config.toml
head_dim = 32
norm = "rmsnorm"
norm_eps = 1e-06
tie_embeddings = "early"
lr_head = 0.00474
decay_shape = "cos"
Each number is 500 + 50 x the weight over its row's rms, rounded and kept within 0 to 999. Layers, rows and columns count from 0. Numbers have three digits each. The size before them is the row's rms in percent of the matrix's.

# layer 7 attention key, 160x160, rms 0.213, rows 156-159, columns 80-159
096:544548594540546493494420422406466523484475474432621510504522429523571440527519502572561461454451459591514418488559427528613536541485581473476550560453445413433621490462456617600500508464472561506526544439526501452572519457512495506446527506
101:553454542401480526563551477388504430477423596522598501581494606543552452460487538562621568506457437455509523450390491499454453496631506457495495504482585548538515564540486539520494532502491432398464529520511519450468578520443467453525515461
091:464419546458585512505569545455550407459462495412524393509462639520552456447401455504559471528483582528503511500579485475413401523541468450542499479425521513506527556529466569446517479535601525502458434498516431448496509477441486469479575448
103:486496511472488486464494555564475490437547498471555597596466499482537431486535475437494556502458521502426550524445442429583461594415551520483496555501580476540506443403542497564564479605589474584496465390500533556600482400434479554451563489
# layer 7 attention query, 160x160, rms 0.214, rows 157-159, columns 80-159
111:470523491473494566505556499544495487578555418450411593412505429472451590525513532503507501470522466523450453493567502458483504429525525569575464564438426528499527495503455563545422511538485484476562469558543515459434455499440516476518446502
102:547488500469461511530490481483512568494540526544440527524541502512521535482504440450595551573455411492514446469571549492492521486383501477567499487538401509422567511627596475476514419476543486429498570491509554467483610461447510459524576512
107:554564478484429510444541543446543526458452511557520529470515540524506485502409570420525518460498511466530610501525473527520398475427547447469548520479508476437492436515463477472484579529419472420588602492485475449484415470439522490435498541
# layer 7 attention value, 160x160, rms 0.228, rows 128-159, columns 80-159
094:543534562488444401493395472527472477495506496488430475455517473518524538513540510598608490433544515511453545499529447501485490469472519474511531507482538470462501612533522466504521430603500493532541514462515552524441499537492561474553382508
108:480531467525603482517458513449498466522502522448519525568509498512498508530497571509484481372579457473534515363607485479518472437535471494438561438500511553401473426557538463545585518485448474496518546451528461452516493526609517386520546526
097:469468489489478397620486455392511534530458473428520589529529505515515500486511523553513435503487458499472537532593414537485505588376560420427528444490517438508531568482414466482534477460502550548528502548473525480595548530501623541490462553
095:530541577468560493542473485472443379481494532544549495573456523426476549386497508470539578526480468536551519510473519494424418498572460497503449538476576506448558423461523550513482590441415548492527562523525572563465547466446515566457591334
084:473522627529448505451559455527510491453444507636464452465503481475485525446510463486488484546469444564467471484376452436521477411506522507420514399388409531499523467552492521568442449554463471484461511543507541504611532555487639560550482483
110:474530528491453595489536491624509503515481545543497475524519473470403553523594520539477471551511515442491494435457517390569531505506483539458546522490493446476443422481514545441525464458539506469508573406461431505513537577533536525441513519
100:511541523527539516422545535590465433511420564436463489487495446470449438556568479460543543539538422436494447500465540408494530464535504496444567489556469531568503501517539519544530507560589516475587473551439515558460617551440600471512600444
094:480488581481478524395545543557536512586543483467463516499482514441595519505601555544525566496492495509458519465404487437505555506543526455477454487541555465523488595440524522367422453552550508507589571569559505447535526451514458556522502432
105:471514500611464466455560472505526483416536581585519568444500509448604594433465480560508456562445505550439490527524591497551571548502607492549535550539455458526566523415490452510488520534558553451382490497595577498473519465552455487549576553
099:488479521569486461540529422438516510532476532465424539530480521457451464603549588479517563551556421408548493468626518537485418560389555495436382470461476523457515466536553467504560589456510548530470532433574404510616547447510493512474553493
105:513514584497442517470602531492496484587558536504496448470496492524464542519521493494442498568467449512347491480467531588482459544421556433409624407547486426590472443424565493446452480446492520556523496542521461550618566538477546610526543584
096:503579421532462456470445386488470438539491543433480483608516492450532503465570437455462483545546469541523444476463515604503441481469597463504531521542469462429533428424522540476526509328487446563485532450508373464536493473500524500497464510
092:455521516514492453436380472605540486599427460473525512454554486439492472499554626519520469417558512472465538407487555510550463508476482627459528539479536550496438477497503515424487561446474439551570419481464423491445574464438580523446500464
107:484517494565574475494485488521508488480501513568554510511471541472489417484485494536529556492546528555501455483471507569453456493529583467487533491525504451572493540473536506532437497569420431556553472500511525569475521412544501463552442450
096:502490518580504488549485486483512517468575516467484535415515443439460489568598519467581522475511540546517493592525547433525507568496538479501503475458405606417505476415490475599552394531540412465500524500543523526438549530607625502461498486
088:580430454520546509428411556535536566486421510490542503565459513521476538426508485518491485528521657428569486527533488434569629474547525470482522541577412538582441578476529488525481535503392512419442516508484526466471408467438566482512510550
101:476472511529503589451391524517524452624532470540524427502509453451451470432667458518519445547556515500530463538442450519607553488570472600462428593523512551461462481499552571518469511494532465392403481503439527502482482536523512470507474452
097:580464559434474429439464469580521542506521463426477426424419571501476538562484510461453489496469494478458487472541479542504516488443451551541475538557466428480483504481515490479531509563477526481387553463401493536551527491543452568583505578
095:470432525419500559542495553407488479547527584542531469521456533518529550571507423423511459427530535444540559473544560521446516599507503373536473456520513369382555531478574557483570637444608530556453482529511581469535516518575493557522473494
101:502561500431537459461425465484461474479475511460442510608489477504444470430492517444498595410582510395532517454478530458539366419580455536559451541490516575454442504529476497573525566466568484574491429480532470423488516594493482490519464449
112:511510472539605446638589476555546572405506561510507396454484455513524551518466572532553472431505465504483541534442468457475419459533444453558444458501489543463457523547493434492496504599501436499382533545556521492452503495594494440516499547
085:537514484481527426516500537397589480503414474448456507506553497577401481521562561499632478403477512555465482436440452560529364528539582457493502485524576535448436466455454435454519441510443468489522459538501490438438467552547530463527508450
091:569439502540537495457520444409553471440531494508562588517449516453513539461482543427480508459451543534514430544496538477624560514615513499569459497559602473465432423419582536515553533553549513482505521477519506533346463445513406490421482519
098:443505452447541477499585397383559481428471462608509421508431506386535556510501443524468418465545473531535571522474549436570485463571506494556457592506498445487487387453530504499496554407465568461492468482435409523511454526527393519536523498
091:483502576546481411511606566490480463484564571462499540498459469529457532540510553477502438522440486573560480518627465409462546493490606472522486483475535528433433538451480527468502525607406479501561548542430506578554438514471507404493479539
119:579437523583390558534480461536507468546478454443460602453448549520516406521503488503454530552514538513440458471491513478492488538487535522571597441524490407518442512438523503439462553555437526411609479584494493584467402510516550536458512488
109:506453469537516524508523564539460430515498544554469420497543459589477535474507397430494564574489464501448550475503475570424546499488492505544475482556486582452508527543637579494374526522441503605550518526523437452518506496493499462476570465
099:459503495556529502556457477463525567522452476550381416483554464421528514543465482584426605502490401471546472535426550528548442449563501446420562508519567418467449518560507517525450489441462473477486459469522531485560484500533491441464549507
094:590437521509527469538544495545477515523560513596436570513610471517530567497555431545569527465476459413472489556531490521482525463524501531494450490564566559454446389481531466556530343441461499433427518470434464518448528529553564460513565501
090:533440491498480489516533495516540551492474507465423489552464528442551376523483463527428536599562432613565483587545510525479453447457568444581538396445542508485601509507527384519517533493483572537479529513468509526589540473562525543528550571
100:501530511473478534444467419549505440563472446431450514503439373518544531422482487566535575424469450453467504405462511458412433478531451506525550441505449555499503524464500458538457446489491441513497414597477519376473572467458583512519466554
115:500481487457416483527508459475419548616500446487454579396490516511607466471452502556552541572534463570519544600546574490544514603419553509466615516445558462443519536490508422581460471507539633497480512558537586467469470545546416541501496552
# layer 7 attention output (transposed), 160x160, rms 29.7, rows 128-159, columns 80-159
098:503528422478389448525489479450398525482406435416529529535521424533493394562486549511517578466435526479588544465434542467495474525509471525487428477496441441440389506488449607464527510469466533505428531610501539462444545475547505539423440461
110:496350496486476419536546463468468525415461577553476424582491462541429508535528457418446562601493436451548514544421509498491494571495487488589555396485621540581464467472512552477478500494551416410396516534521572516450456450553410507532553477
109:483431515508488561589552470439508411494496565542402524464486512506485541477495574513487596495513554446579512521420561577479453537553486434499499504452448467512448415540492558513458506506576566446438560528529426483439485535510509457520503455
097:427464487464532537461488482532521557596546533535504490517467474541553429531398479517484447483481468420513439440454511443486571414537384517486554500532437515480513561508438568518521537556436468552539515486474457539480449427430414467526365408
105:563592450484511497572572493497510472512482418468480563448529579522458395437443594507505512525506479418519466415552544547484445548551480401461581556471509482497452396479435549479490433522514464535508470531477449460486555562538452505450562519
103:542462460445552439584518614466401495555486482531419463511572489500451486510488434519522557425513504448539481502494455554503454429589485496601497496550457621543502445516488515491537518557490465639524391504520472461408515461491447465506469452
100:537462390452511459580467412601413520491481488473514416454484459506500490490498458600558503478563539470500497492490502506518537605440527486454441496603520527498442477478479611440548502525471605541541515542498515447499485466497430499547448525
105:525534496600523530480449466468475510454470487585494487413516459551401473512537453436556524462499541520515471519485561485482448510481525568420566453508420545404411542418454554532486510438475554520415383465510549361439466549510473533533486525
106:479513492508529444582521508489494569474534476549399508520541455457466379495500460477488524469485461437487535520384487442541489468592572525458548512471579555571544510484515448566467475453507469498566513499469476533492557507551474518490540407
102:567466542491547482514473444551555519504474578553490556488508464588514554477474423497461507553533481520409481505448401429529548561535497519580438411525513502403525538471468565535511385581495518511549524561485514481384519415545364525537531449
112:489529499446497459545450541572449621437545434523447506491496524575494553593478521522594524459490478543442514441523502415505521444463499515519515548599493544540503508459435542523556428532496526612493478509562502471560518514490511454527437508
103:542549505525618527428464504529520579490454473510578503480444524458418502487431390525537423544434493559425532445500510411580546450548433488473455591560458515474475494488539536563429488534526497520595500470453517539516533549405443437523472395
105:558445477545444408569545430464462497425561497492489451451447483432486488509542530456411543546475494519520551477543535501556560532533535503464470466528558479535574493555434471609626519553476597447468504443447563496557505535486528448509533420
103:483392471503446478576468501528412458521531466416496458585536408427468459543520529442534430435448510506577483509506367481486405574570457519470457493564514469458484520395464495446483455537511514458524520411532529522575490527528449537464506508
100:509537515535469456544445539510432499582515487467520485516535544542561567447390487481508498536577526410484582451460509542505520486477497516424509548498518489468442495477502585569608587414549537517503557514447620560582478517532475461418536546
087:506480512558436540469537523530377446395541603571551494469478488478435459513509528543487426506470455585556555511485534565500461460497436559521539466388439490495468436531448547567468566520481519440556572525582525589358436558509447503486458462
086:555532485652469469494499531459592539463429489460496598571447515459515538484464458461508454530535493530504549477549469414479502563479487529461517412448464423559558537489461425470522505447500492520575549505571460506491527430500582487511540553
102:500526502537578503495503465485501459490464502483459547556473541496495572393488503468468522568549463510416490465554459511376481493541521515494458452528484491467432444509497494509461600439554462572472427541531539436512468583524495423538455522
110:497504511500500579367395547454556434500625492529506485549451560567498507527558486523458503647490478598458534524498500454487552394495467552492522536491426522597486586580497485498451404488492402526448473587506509552509407443415498492535498529
088:492508461598541589433471482374579465440488515498558422573543537501523491522487389410578575482545528601610483434518533388482505427463546476470512531580503554460523521536510480422489493511497500531524466484486420526527497471432520460493496463
106:463471456484592575449509507495520519646598467501381517553543420483441397476487539558431567493478578481466509514439468593531428461598450500477526478611494531612549437466452487528383505488549458554512525499493545509481542439480483562470491440
093:477497468456461550504533534529397426488416516414458493449583429392567589516444456411545429422537489501560461530523537397519548462474501478482479548459391522512588512541502434529480504423541533469474539503458516430384549506430520505504521548
093:471584457493481557506574569533480489427529569535489508459593478514501469486491383499471513560481464475538632474466501628458559457511456426592473485512508528473506526507495519526449514449523539515449467587527530529601502513496538531480555539
113:486533461513541514446562594532526490486469507512524494458518455508506504387481480387459508516388505377507512489479505521485446495663461504579501550529511480488518462519545486508403428481642457522439530549467513441454471469520496537487511491
110:491514428514494519494460509537459453496537427486505483525570481517514439482486399408481543528558548489515467404466499541498461560455499424492476457566515447546479401473484484503439577482488609410487511499452495537431538511546415559567408517
114:385492478465500478573512507474431472504619511447459479540501436410596498499549502460485364511423483532481491489565515532566520462477404363526517492514426484560484513456500532488516500534584537516532536428456458472520471598494525491465489476
116:519624584477549461425441442608489525529475503448540497510591523524561466523524499506460476523536446478454482586508481435594510495448553565544429489563482541573541552487446495463430466542487548451531442524478450553595495380377460575528415498
096:616542515536534439443500410533466510451509470450478540464522489522517543434523539536549485503474443485553546581640433535503485468502541554512533468505571488471572424570531579466503479582452509551525578480535503530359485545494499529450442619
099:481626569413485472447469454535425482546437538514451484458464491468478594492454505507405521466494335519499485466442506536521603572530498466521514549496548466422601478566373481564436484429367561599570574454498462480500441430465477492497442523
095:486542463543497449472408468477438548530505545518468460525439492476494487544460462588486406544473563415516510445459435579418583491481638514453392490514570557522457469509526509490516458552551389581533479486512636483359560539425557433467505493
105:471466581553463587505436483470560530565549467563553484466513490413554524578548601504468397547531585556489487582562522444616499478536479564495389506552533503509502500501487468468514492462510519458517513436538495497447508524432525439550487439
093:571414516534476546466451504476456578529485526431505426498509535546527556509468489535493533620472550498517437435473475424521567473581497490595413538526495598496509554536467477475522442438548441549552586585481531528536417491548512489482495510
# layer 7 MLP gate, 448x160, rms 0.363, rows 0-33, columns 80-159
099:521507449627396494448546430436512537521397523523504497494378490434514493570528504540495513493486499376454547562437526461389459483519513387519547549394523450449446474462507492431530570500530476470459517486441551505447509473499528532370494570
099:441477457455442481572512539512422468519526578540483508519429507409484350564380555498451456532563565465467468412451533599407525559501486494554503531583459512469466498467455570468513527587427566514461480456491408530530540553440559529434494564
099:433511454369480462455543443478522369464537550369582495477526494492524433461458543448591556498562530635514516548507550405567497427491498551544442486485477530552527584488543498582536448423555487541528565540501509486564609490497485567482473513
097:464448489546548443460507580466527406541531477431437425380488428501451477458483502538516513446531372494535486510492443569466567510545443536511464437491433500468463369468464399556477595449441340410454534458489526439534517384510578470485514459
100:513528419460450372402535504496502519467554455566473549467457519529458517461526475475539437491560490539535510526554457575423485452623444485522496583561452472541598427508497520461445496472522548441447456595552495463496550463525520427449556431
102:513555477487496580521543607515507459439450395510514483500469430478471510499482490486524488459471489557526445447523450527519506479505428415502483613534458519490545450495588499525607518473450477486496455554597520555564567578449594407595528390
099:535402490486395477466548575537426494448447465489509567553530545501558471534540544489528610524529416385523486529445486477509562520431408532513493446568493569531537468515431481437475400460551502435502526450544454540498461471519542505587465520
101:541500444492466429524474572497443497502510436500380510493442457499488576453392428493538569494470581377574482523565460462565453448511504429525453590551433426547600558592415559516571483468458443443454455469543517483575633581560531439444553508
109:468461421547503540508578615445602509515481568557565590507448427511563571380518521520493516518446458446514553515474507560443460513494536575525571544441495452534477428525526497456396495517526498458476564585498475520495537476570501501473583510
105:498601374530498464411490530501500563486467526424613576551456452590487501395461424492492527492435502487512533502496620467398490493506411471517502421511568429504539482487433555522483520453509550545577511513576546622616546532544486480535421449
093:568531549509450418496563494411558492538554527514518459386496423498468441553537455470433504507524472503544531436431454436544534511486443552406530462471518558499445477485450511532357514436538499487516511498497463470508510438618503496535339486
104:497544466529514505572586507478448452546475510482543529482413476489468511497400533424498497457526608524473594486442574523439566408600534472556476448507515479510501444559521465580538477572446500475485568579528542520539548498437519454565469484
091:470565567566573453506515595390489459438480471529553547531489633496518533473453514497520474407531523412449475583492447514470508509538549375446418426437456537478505489460442429521499446418490475442531499507446513475509566565470538566453448477
102:532528538492475574535497479460537503492476430511535548448536513396495499417574500584591522485508419511510538473521500557573542421526489451613465495505454549532419517433526527489500460567533452445553420561499437450560491502553541534482476515
096:514518503435503469499589457541488503444560481454480541494498573605400516543565466541584520511499493448514482527550459594426464525550487526515516466509486535472556344519459518411543576450511544485479493519407399459455583485414579455525429534
101:483647509518507503459520542457515497532494507477387523370468594537508492489585447495487522451447489500487581538499491485447475474485487581437596468599490476544539548449460393512549531548503481501477478533473485483464502501505514406513534559
107:530559478495468439473527531357614453511562480510530483479511595515541501483560437576512480485422537472473424516421560490534530486647463541512539341513419481505489484469480486487436453451455453613539588556554545505417484475496514518446586465
105:536491577445582455459427424406454457400548406565506484525436416481495442570488408539559461444503612495522531516478531491546418545458447498470538475510460555492493425389499443442462449443457516518430516526505536540576511674492488538440606503
101:557588462521488427566513553484435457464583492498580561556470480525534468458489509380526429517455523478540607471515575490572404478491450500504500508450521492520513486508472544465544428493455484489530419590503513506562490475531573442537520518
095:484437508571467633537450551477559530517430445519434528376580489479533533517446410518483471538527536548534568464481450555517455540574573548452508474440539523420517459516467529476556544546552520508469506492534573502519588498451484527570477483
102:570463459390503462560494511407391475495549536582527579501476400540422433516569488528570503463516544472448480508530479511446447380570539487533446460520460496556391585536485567501492522480512375427386528488474546463498419516507423517477447569
102:496538499433493513493482548461592417583374452462600529470565462482498475576588432440544493496481472573388417494565494480541483483594453575489478520522524524532454485444458484510467524481577397505500485536528484471480492465462388367531561487
094:563532436452461525499518463475490513433505522483444464577536398500436477493473417527581523473435456422510534480499567544502480476515540473516470526485463499487602538527575482524508564541495471386443500512428506462472399445529584461493485462
101:591491441465501465491510609445456422557503471506454466577503458534458520472468489516513609474564468529505453460517520520469529455466588443582491473456485509479482573514522602600433609407468517464416578453450607394547430465478436527622436485
099:440453467473389425437528526505534482494407518499507485495529417420501536517553438522534450473456464540486548518494548477524539477550588451461411414466564491546508478534437494449484548555425390453560415545539542480508453458437502544432432578
107:531502450560500519482453549501524484528525419441473505458551526431503527482546429522506487470599432503553408454440442562518438481541526592500484505473577441419573439570487547414453499555554517482437538602435501508453482607506514481437543421
101:409629514479520462469517408453495515451528560581494493458445530517453438536500441471488513526472457437518597562396498510499519493525439462456505454527408573467498495468429540573446520515432506417434557459531553539498484488497500479488471459
095:384435443489450541540419443463473583539467542432528445467500512359466597585534552501486605574574422487466488451465494480535543460454495510449510516534443583516533482489466491547427466482522522468482563533474474549544515583512523469486480566
100:507436378485559527504465389508545459428458565397460485555520450519486496449446489534558501469461454552513563456457463473447563498445513509485494457481453488534542467562502590480510441457415415487556461529472429547364455509521554538489406580
094:499418496498442445499510554588488593442481639537513457483545555539530598562378566468509491401504443485546477498520540504569437556549445495503535527458501469581508487497401425496432414465592454499443455506520481499522455572408501457499464498
096:430372462384469520579559518515594441454405474468445517512506444408460421531490486471441528439480419465449448486471516447495449506470519465449431537438557475502479474400465497588495446469528508474434439518518480466583534558463541561399480537
103:533518489534401503580449489485561487405478536477493514421518530515577569430537411381469480483517429501521528621539503501466461582522507540534462481505557607539555462501440490515566500423530434467498504522526528638495498505387533421389500452
098:523495473471487455578580502450470481470597468502509558494538528488372426459525500519536510483467554504475514454530521481559467500406516432480500485518503584524543541496433490581542540455471431510417464515518455483479426471576491421520525465
099:504525458498395528497466532472499458477533557487466506433494515501544552502518556420542472554520457468389423523396463446433474507497546458432596568508454558481567474502527451458536496583435535420521534478513487450442507484483610575518495498
# layer 7 MLP up, 448x160, rms 0.408, rows 0-33, columns 80-159
097:580534563574416530542346464588465476553490539548466524481565470524497473436502485455476472561489502506492459547502534433514482497499498540580385438506466630458443520499427534456506432464459424516530466557463506562562560587519567509510512440
102:490537487454534501394515497532477562492460477444612525442535481577470496449583486504550494431542522492497515524528476488492531549483509388503494476491456466575538500571564510510512507492550456507494383563451529545478487506484463459503530524
099:479458520453451512473425473568368574487537546523564575495482537503502497575537560479475471508424560453523499531484437492392496473602508487537627519469504466454486526542517562429456481470498523415448476529379455562490476490532472541471496476
099:511510530415405489603520570495375458580433544514411507514467488575577403460519414449407552553443465496509527503467580440585527481477469424469505546448436527525566482559540483517448537460583466485524550456454485491550499443527490479472548588
105:406511619474547427494536540496480496513521533492528396435576456472535474562510420508537437510484503588542497521518425537466492455522515519512566486492423449502588478508514504472396514605476488557516617554436472458455531477540371386448488453
102:543398413514463579516518510584603477419514460519545512473450469509471641472483470435564504550541511412560475483568527525506481441494493449510559509471449596510413470443512504490498508525498479538521429421551558477425494508429433522468519474
104:524460563594411460485473517492466508460502484464469552534517461454488483492498519540478542514472462493518477565542491427481450564421372459578520462506515562507449503500530509416561390451518529524576456640552439518532527437585518502513400514
099:469494524489602522544563488528621575507559554453511525476561457521492426473478533594507464430571388544464501468425573560512526521585502528526489515530482518436435500533545401449513467549510478618563619483518500527430449491448455595682581475
108:565534402420475487506546470443439502433580536470389463458463522464528552494581446502501531428503541496480424592508523531476520485577481609399495482449476538518416562502430527498537523530550462498549450516497430492439482520447449546540579412
098:566542542431480553502416495480498543498506505413514517478512495546525531372487441452491587519535478531495487533479668444502445509518456462489490531507517502483547515452459536519469576555563478531477585572506521540623556487567460527462518434
093:483495503451529456572507458490501480524560478490454476586490399443577458452540504515518541520627493557457583503455433549479521495544442530498549535471509527447459451530516461441541475412538585492470566471501333482529546451461530497484465547
102:506542445487497545495408555476508590494501546541436462595569512559536529543502591589487452520450483502491455428536483411469552559427505561449526487460488467606605565533626584493442432476489478509570479358457550535539520556510580520504564594
089:525567563496461443562446432551448532479503552499536571529551526345510513450467505405485484514512501482457501513626511513377467499496513464508576522539453531542480534518535548576530463531526558466428538447582533541585448510497529478532473543
097:567517509517600510516508408498472430511422525491427450499463590598466548503516477456397430484483393420469464547488474511504508540536538522472535500438570517538577550529531454430501452335569638532463539545605456501480477504491504521498596489
095:605527539445466482587419611493513473480503633576421492471512578481510562468512548565566461449366545424477540504530490434492543546540504494494530514445534502545614439554448513482527574534525429519590538469580486551480494467460503600563522519
099:607390511482393554507455370574454534563491541576463529539550437536459518420495530481468505554588541541558495509500545475554578497577467445500419554384507469444487479555531573468441475442476471469524518504490598513474509504562498551502455430
109:469404503560525511498535503563432486512412542473523458449543453494480472476391462422468467462541513476454541554502411535525484489453454401516501496458555466402397516511459433469463517565545471392478593509484454481652487547456483522473554503
106:616489470502519483501450534470538524503539582572420512497554575508482489516469395478525535428461384487471490451534610439431569486488592493513535544414434526495606508470405561561493471451404461499467462478521570527573554532555466580487462520
098:529520556476507481483471442510505470570519548438422540482550496414544565598506477482468574482499433537430398563557497596491425488576593445491485442530474509506488501520417464528525590528492520517414544434407505450499472556496453598501567470
094:461506472457469417470523487552466533507435532493590550612407468492549561541543508467492552472381540503465525483524568510491560536461538413546458558550539538450522576535489562473529556519500461451526532480526596470425565484554532510637549463
104:496470442480405569462537525534501484472447431515451399462479641494562520523428594383459537562477497486438548579425507558516498590469547494469514599433430589569527393505509500520462427517417533493553595456460468464549531509601472492492559512
101:431486457539466509482500450500554521490505471518490557537490514503392515421414514467379539484591545442589557418375441443475489490463568566603490516541551563545496521545560498473518517445573521394359483521481461530379444446423497555461492533
098:549567483503415540494500516489481390598518489473524491485452485491474480497522410396507516547499440502436536547441488593537544460556432550488468470514507530470541530437467479464436480551486474558535487523536417516572474449459507441545441409
108:532596410460497518496450453491512594469480462473568456517486467435527451504514448474535560555456483508539609539561439458495505523410440482433463565498467592611488612552517493546543552490546537421466493448469481555513509579555507431420578554
099:503578461570539551396447467566552434502507429525530469506585410511571499573529594507455549471453520503560526525412418473507482473452567532490563526515542577428551564464527504455535465518530585543505599454534441488538475497483531436576588530
105:390511524512557438578529540495537442396557464616473499409518554473547521539474503506564601502595594500487488434410489477426555491542578501490547584531487529447499465499476427395566525506481544439428437469376593442471500486469499556432515591
100:442596487429549500485474521491549522437490589517479492444472455466540496509467459530538465509504496400542481496487485497484554415441415457471530554513478497549524469465377480545483543489409419520545552503460497555460549556651587478487586513
096:371539492486428481491495453509471476507436485476545442511481558392503531536491424544407469485628439516501508515507563500574521451476503583438482526542467572461542494503543512420504450495405428522504595568569494552507535564482617536431473584
097:550475541510514468535480417458546493554457438532429529420468571469557476504589497502490590485512511618407432509499546507436454535461571525516448527469458522586512594634462541508539511457518493504557381561478455544472540486456529471572417533
092:480449469532416436502507516580500569369474601429526501553436542518522503472487567513612567421537520501539512533527438499427479463493510455482461561484500494514417459388561459528500533607591460539441512551526458533470472640429518558491543489
099:502615513543539497474513515556410560480558471462523508487452457558490503483500416562407508544544530538569518591520480629545489485499488530569481395511486515525553536522532550392564568547506481422618530514488553519477479532575514455469461461
108:593605555520573552411510493529461526549532580438580511578492467464498518506487579530504590491487424489607398545543488510539492455533482596527547517491445549496448510554397571440479477581534494644601528494557491569539511598478446539527478431
100:530444493491497504527470371502548394476487460523509489432441427519488546566512593571398498498542506562490508482479427553464522546553507500540517385590487533545482479460470514495657545598468501509476525510528454570520485566500414520502467491
094:594498465483476590499502517596484565527458428452471494448497520398418477469451520550477530568426541508526512494544495634480495507463598599523423562567487498476443418493556534508415431479471409595494480564518488503615440513538434456466452453
# layer 7 MLP down (transposed), 448x160, rms 0.172, rows 0-33, columns 80-159
096:493486423449511468599561528422507502563488499468465446539494460560459537574499532511418493541471470433520497525511419553471462503366519493500433437453507538460523442555385498583495589550527580510513450460455431519527516407447543481515544409
101:452549506493452513531440491484506505497516467466494518518496486504505397469465581583491586518530402563580412444509499401535557523523538461462452549518474526438489446461405467519518424386517540481446510631484552524520476475552450490511501529
100:370475574534525498599528529449485503581506432601425541476488389428479559546464466556515543485505448419420462508499481511471397515435499430441466566446536513444416429420518527443556525502542494396560549526440545543444501528444541501480484548
106:555540453487485448511435533474570528500555485514543578439516540361492518453487463486487542487514572550455552458548555507590385388410468481394603590490460529417511544608556565504515493447529468460533409449570533525476508527474548484477437517
105:524479444475479500500504446524435438537476521509461506568476490523564458469381601457533504591501541495499452524471407451474436540493499455546483401476438589446512454598583552452571583456550466598540430462525498477598462515593498526440466440
105:432458508539537529488474572422469448623445530552556509465446351486415507502533440545504401516476394571529493537484469428494510520513473529516512462531540544480476514552462481513590502541443559481574561530578567407564459492491546545511476416
099:502510492588474551486446516526511547398631530421567452518510522538433505550527565506496568534583541452454467488392443549534535438554460532456443515487527551568455481455453450496465511460445482565508447460459503422520468473473592401487589510
105:467508508412493463447591467461481453525439519518487547491627490585539516513548415511500553572455552523498478521497530418481483465570535515422553547437497502488443487469565528403437524492485629459527478512480538537461470492538467482480445560
106:534549560519569470554593539489417522506502561524553459382523566519504505437500456479494488536479493496466488628500483555505462438478607583577517490499495488549510463563576524533380385453514511502578495444461443437485583534540533424575521453
105:440487537605466499479491513479524546444454468523572565529478563399476516423542502504505478580508509493552529505479490613455521495495432555546467490567497368481515543500507404523512529447529530550483461454429524500402523472552628578510481591
101:517515514551471441518533487507499529465574527466607476511526487504567460508521489412530542465528483499448510492598554477470531485462449504537439567508575514494479548504426533455461491390481581440523512487484530475589384567453324534575470457
101:462441494507356541494493448482345453569562584500501518451439516536632443449409556532418439447419459575507442538568316488477483521480478486488538472530456518572530598478463517525486520439472510513489479483451447497549529559620405529474513442
094:476561428434546500467484436561442486506598501424495397441462425506500484455523566579529524489445553430472494567515515503617470430523512579510407486485504485596474403474526605491511498415500464485431489573480497494475407468561484487504493508
105:482477463536597482399516433486407512559543519574480461486484541505548401494517505465435516457526547413545593545493519457426555526510540499509467440466477465517501508525472640495444461463518456561557518416484593494610513622476413453508475494
097:505461470516455557483549488509504495464488489540476436492506511365484562570508365499509457518469489529513496455522548511473499542478662502488518581481510565459441508440521486456497549481482489457557518590473503518387475523554580410422467462
094:568485440509451498470481464474513591511539581442463529494522509546517540549569516376521423433529528580531491582509530486500489459551492508404551459596463555557497449401428528457429589473547494506451430523415491476544444438523546522512450463
108:438486477521502559486551486526525514496384559498461538492537529552500520536443523564415500552560523526461501543523378492472517494554499477487535454501540508511504438458441539469479480542471494436513482564457393493504504596471419625458458565
108:576509494475487527623457444518527444461452389516470542496469535504526480412419528527512488477554431529484437473521540513473457438449547478421435538466465446476385453445356458576460517501462460548422506402509542560515559414486444535488479584
099:483377520391571556465486452485548471453406536491464483479464511490565478448502458507487431529469445483519449527482366489524617477458482525464513531516415564484551517415589488424524492541558469446559443488580561480512511535534458542496462477
098:475500460525590499516486548512460513574555534541504478524470462450530519528468534549499543545514478407428472577485408527561503467436439498454574504555489490482499521495498483500482511579407548427393536445433457474469560506503490543562485483
103:437585452512591574453547575513502463526451448407468489443482493466589470524588449500508470559439488525504466472545449520435498549482513579540451506512488524376520546548505467540521427571533482613518490569556541563501546509553531579513520418
101:540481472509544507543431534501469525482496507526510495458533535518462490524567523449497524472524507575482484517546437455559420441443527413425463482444530541591535539479615566582536478518494484508452537446515396376523538378516492403463505416
097:474415460421422483445509588472445471669536468526544425457548488501507499625463458546509463485479552485543493496550468538480478619528480506519568498376522573494500469539584553509473442543409487574464519463506513434551467547471542480512566401
108:470560476442511528465520448503502619570455565398523436504455488574553407447545541559594491620558574419530461589555467516476504557617468529554536470569561471402473491474484504508462485556540429447543441517455424543508538483472546555480535535
106:510488390439513468475471486457531572550545509511629416560537415584499485506570511381500637435546529511494421478455570405508430598476437451469564509474487592504494425522425538570482504544536469526408576538500537473359476493457489513517514451
109:409498515565541488437526464522583505472440505468488577511609591451473497518466507478518495521523520571560413526428537498461503541457463501562562432491385499414547536508475535531506405446564590527476500526497543453439503550560437447442447452
100:568488552519524500499515484443507458492443497459459399534465651461556438492486573433507550481437473566421466524458488477433519639443531500515478453517464436446510484470458581617514592483490457475534485501548562453444604442457528459527475412
096:648452434498394493421495475511620475526479554489517496637377593598503475521475457438495443469513445464448533461548500455553489524482507468517471553540454453501551508536504483461532523487594548515509442576536537436406514496489476562465414408
099:527447523525503543416463529540558525524558452555621502472479505503504492536466446474476541458412451577467429509498463464392637497454584504535572479490434505468462448432494565474578524441432500412539553555492498511411462486511429502577484545
095:572420440481430477491560525504533587595520573475528522495555442509534528495451469362548395587563541483410434469407487556499548515392564486590493479463506501597508410506541438485511497498496469520484587567437495521489461552430533517499575447
101:403553449512463382428551449532520379500548363538508490530436553483518460445479535544472488491610564492476408496512547424496425432432493493478495499447504618508555499460463456451555420585468462495501518537451543542441524474501538553446528450
112:506516611497503523527576495515411602462475469460511403458523564476479475558538550549518548563409567446520448555415587540488429484540381538513426500555472492515408577499528479524428481474535481440452497555533423511492536468456548502511553405
098:460453406505457450523473465455483493467499457535546494512505521483488516491518455375574439395517469522569529559480462450492495483413432488560532623452418434524507434551547560520419456568499477442456485485509654529432474531477405603477490494
094:454529445500524588482506552464398532450605495467481536470543552480606516572509519499553540447470524487528510595630496466538526529553460439478470377430495571434500548483564463514532513521462500467466400503411636558494462529414432499479505528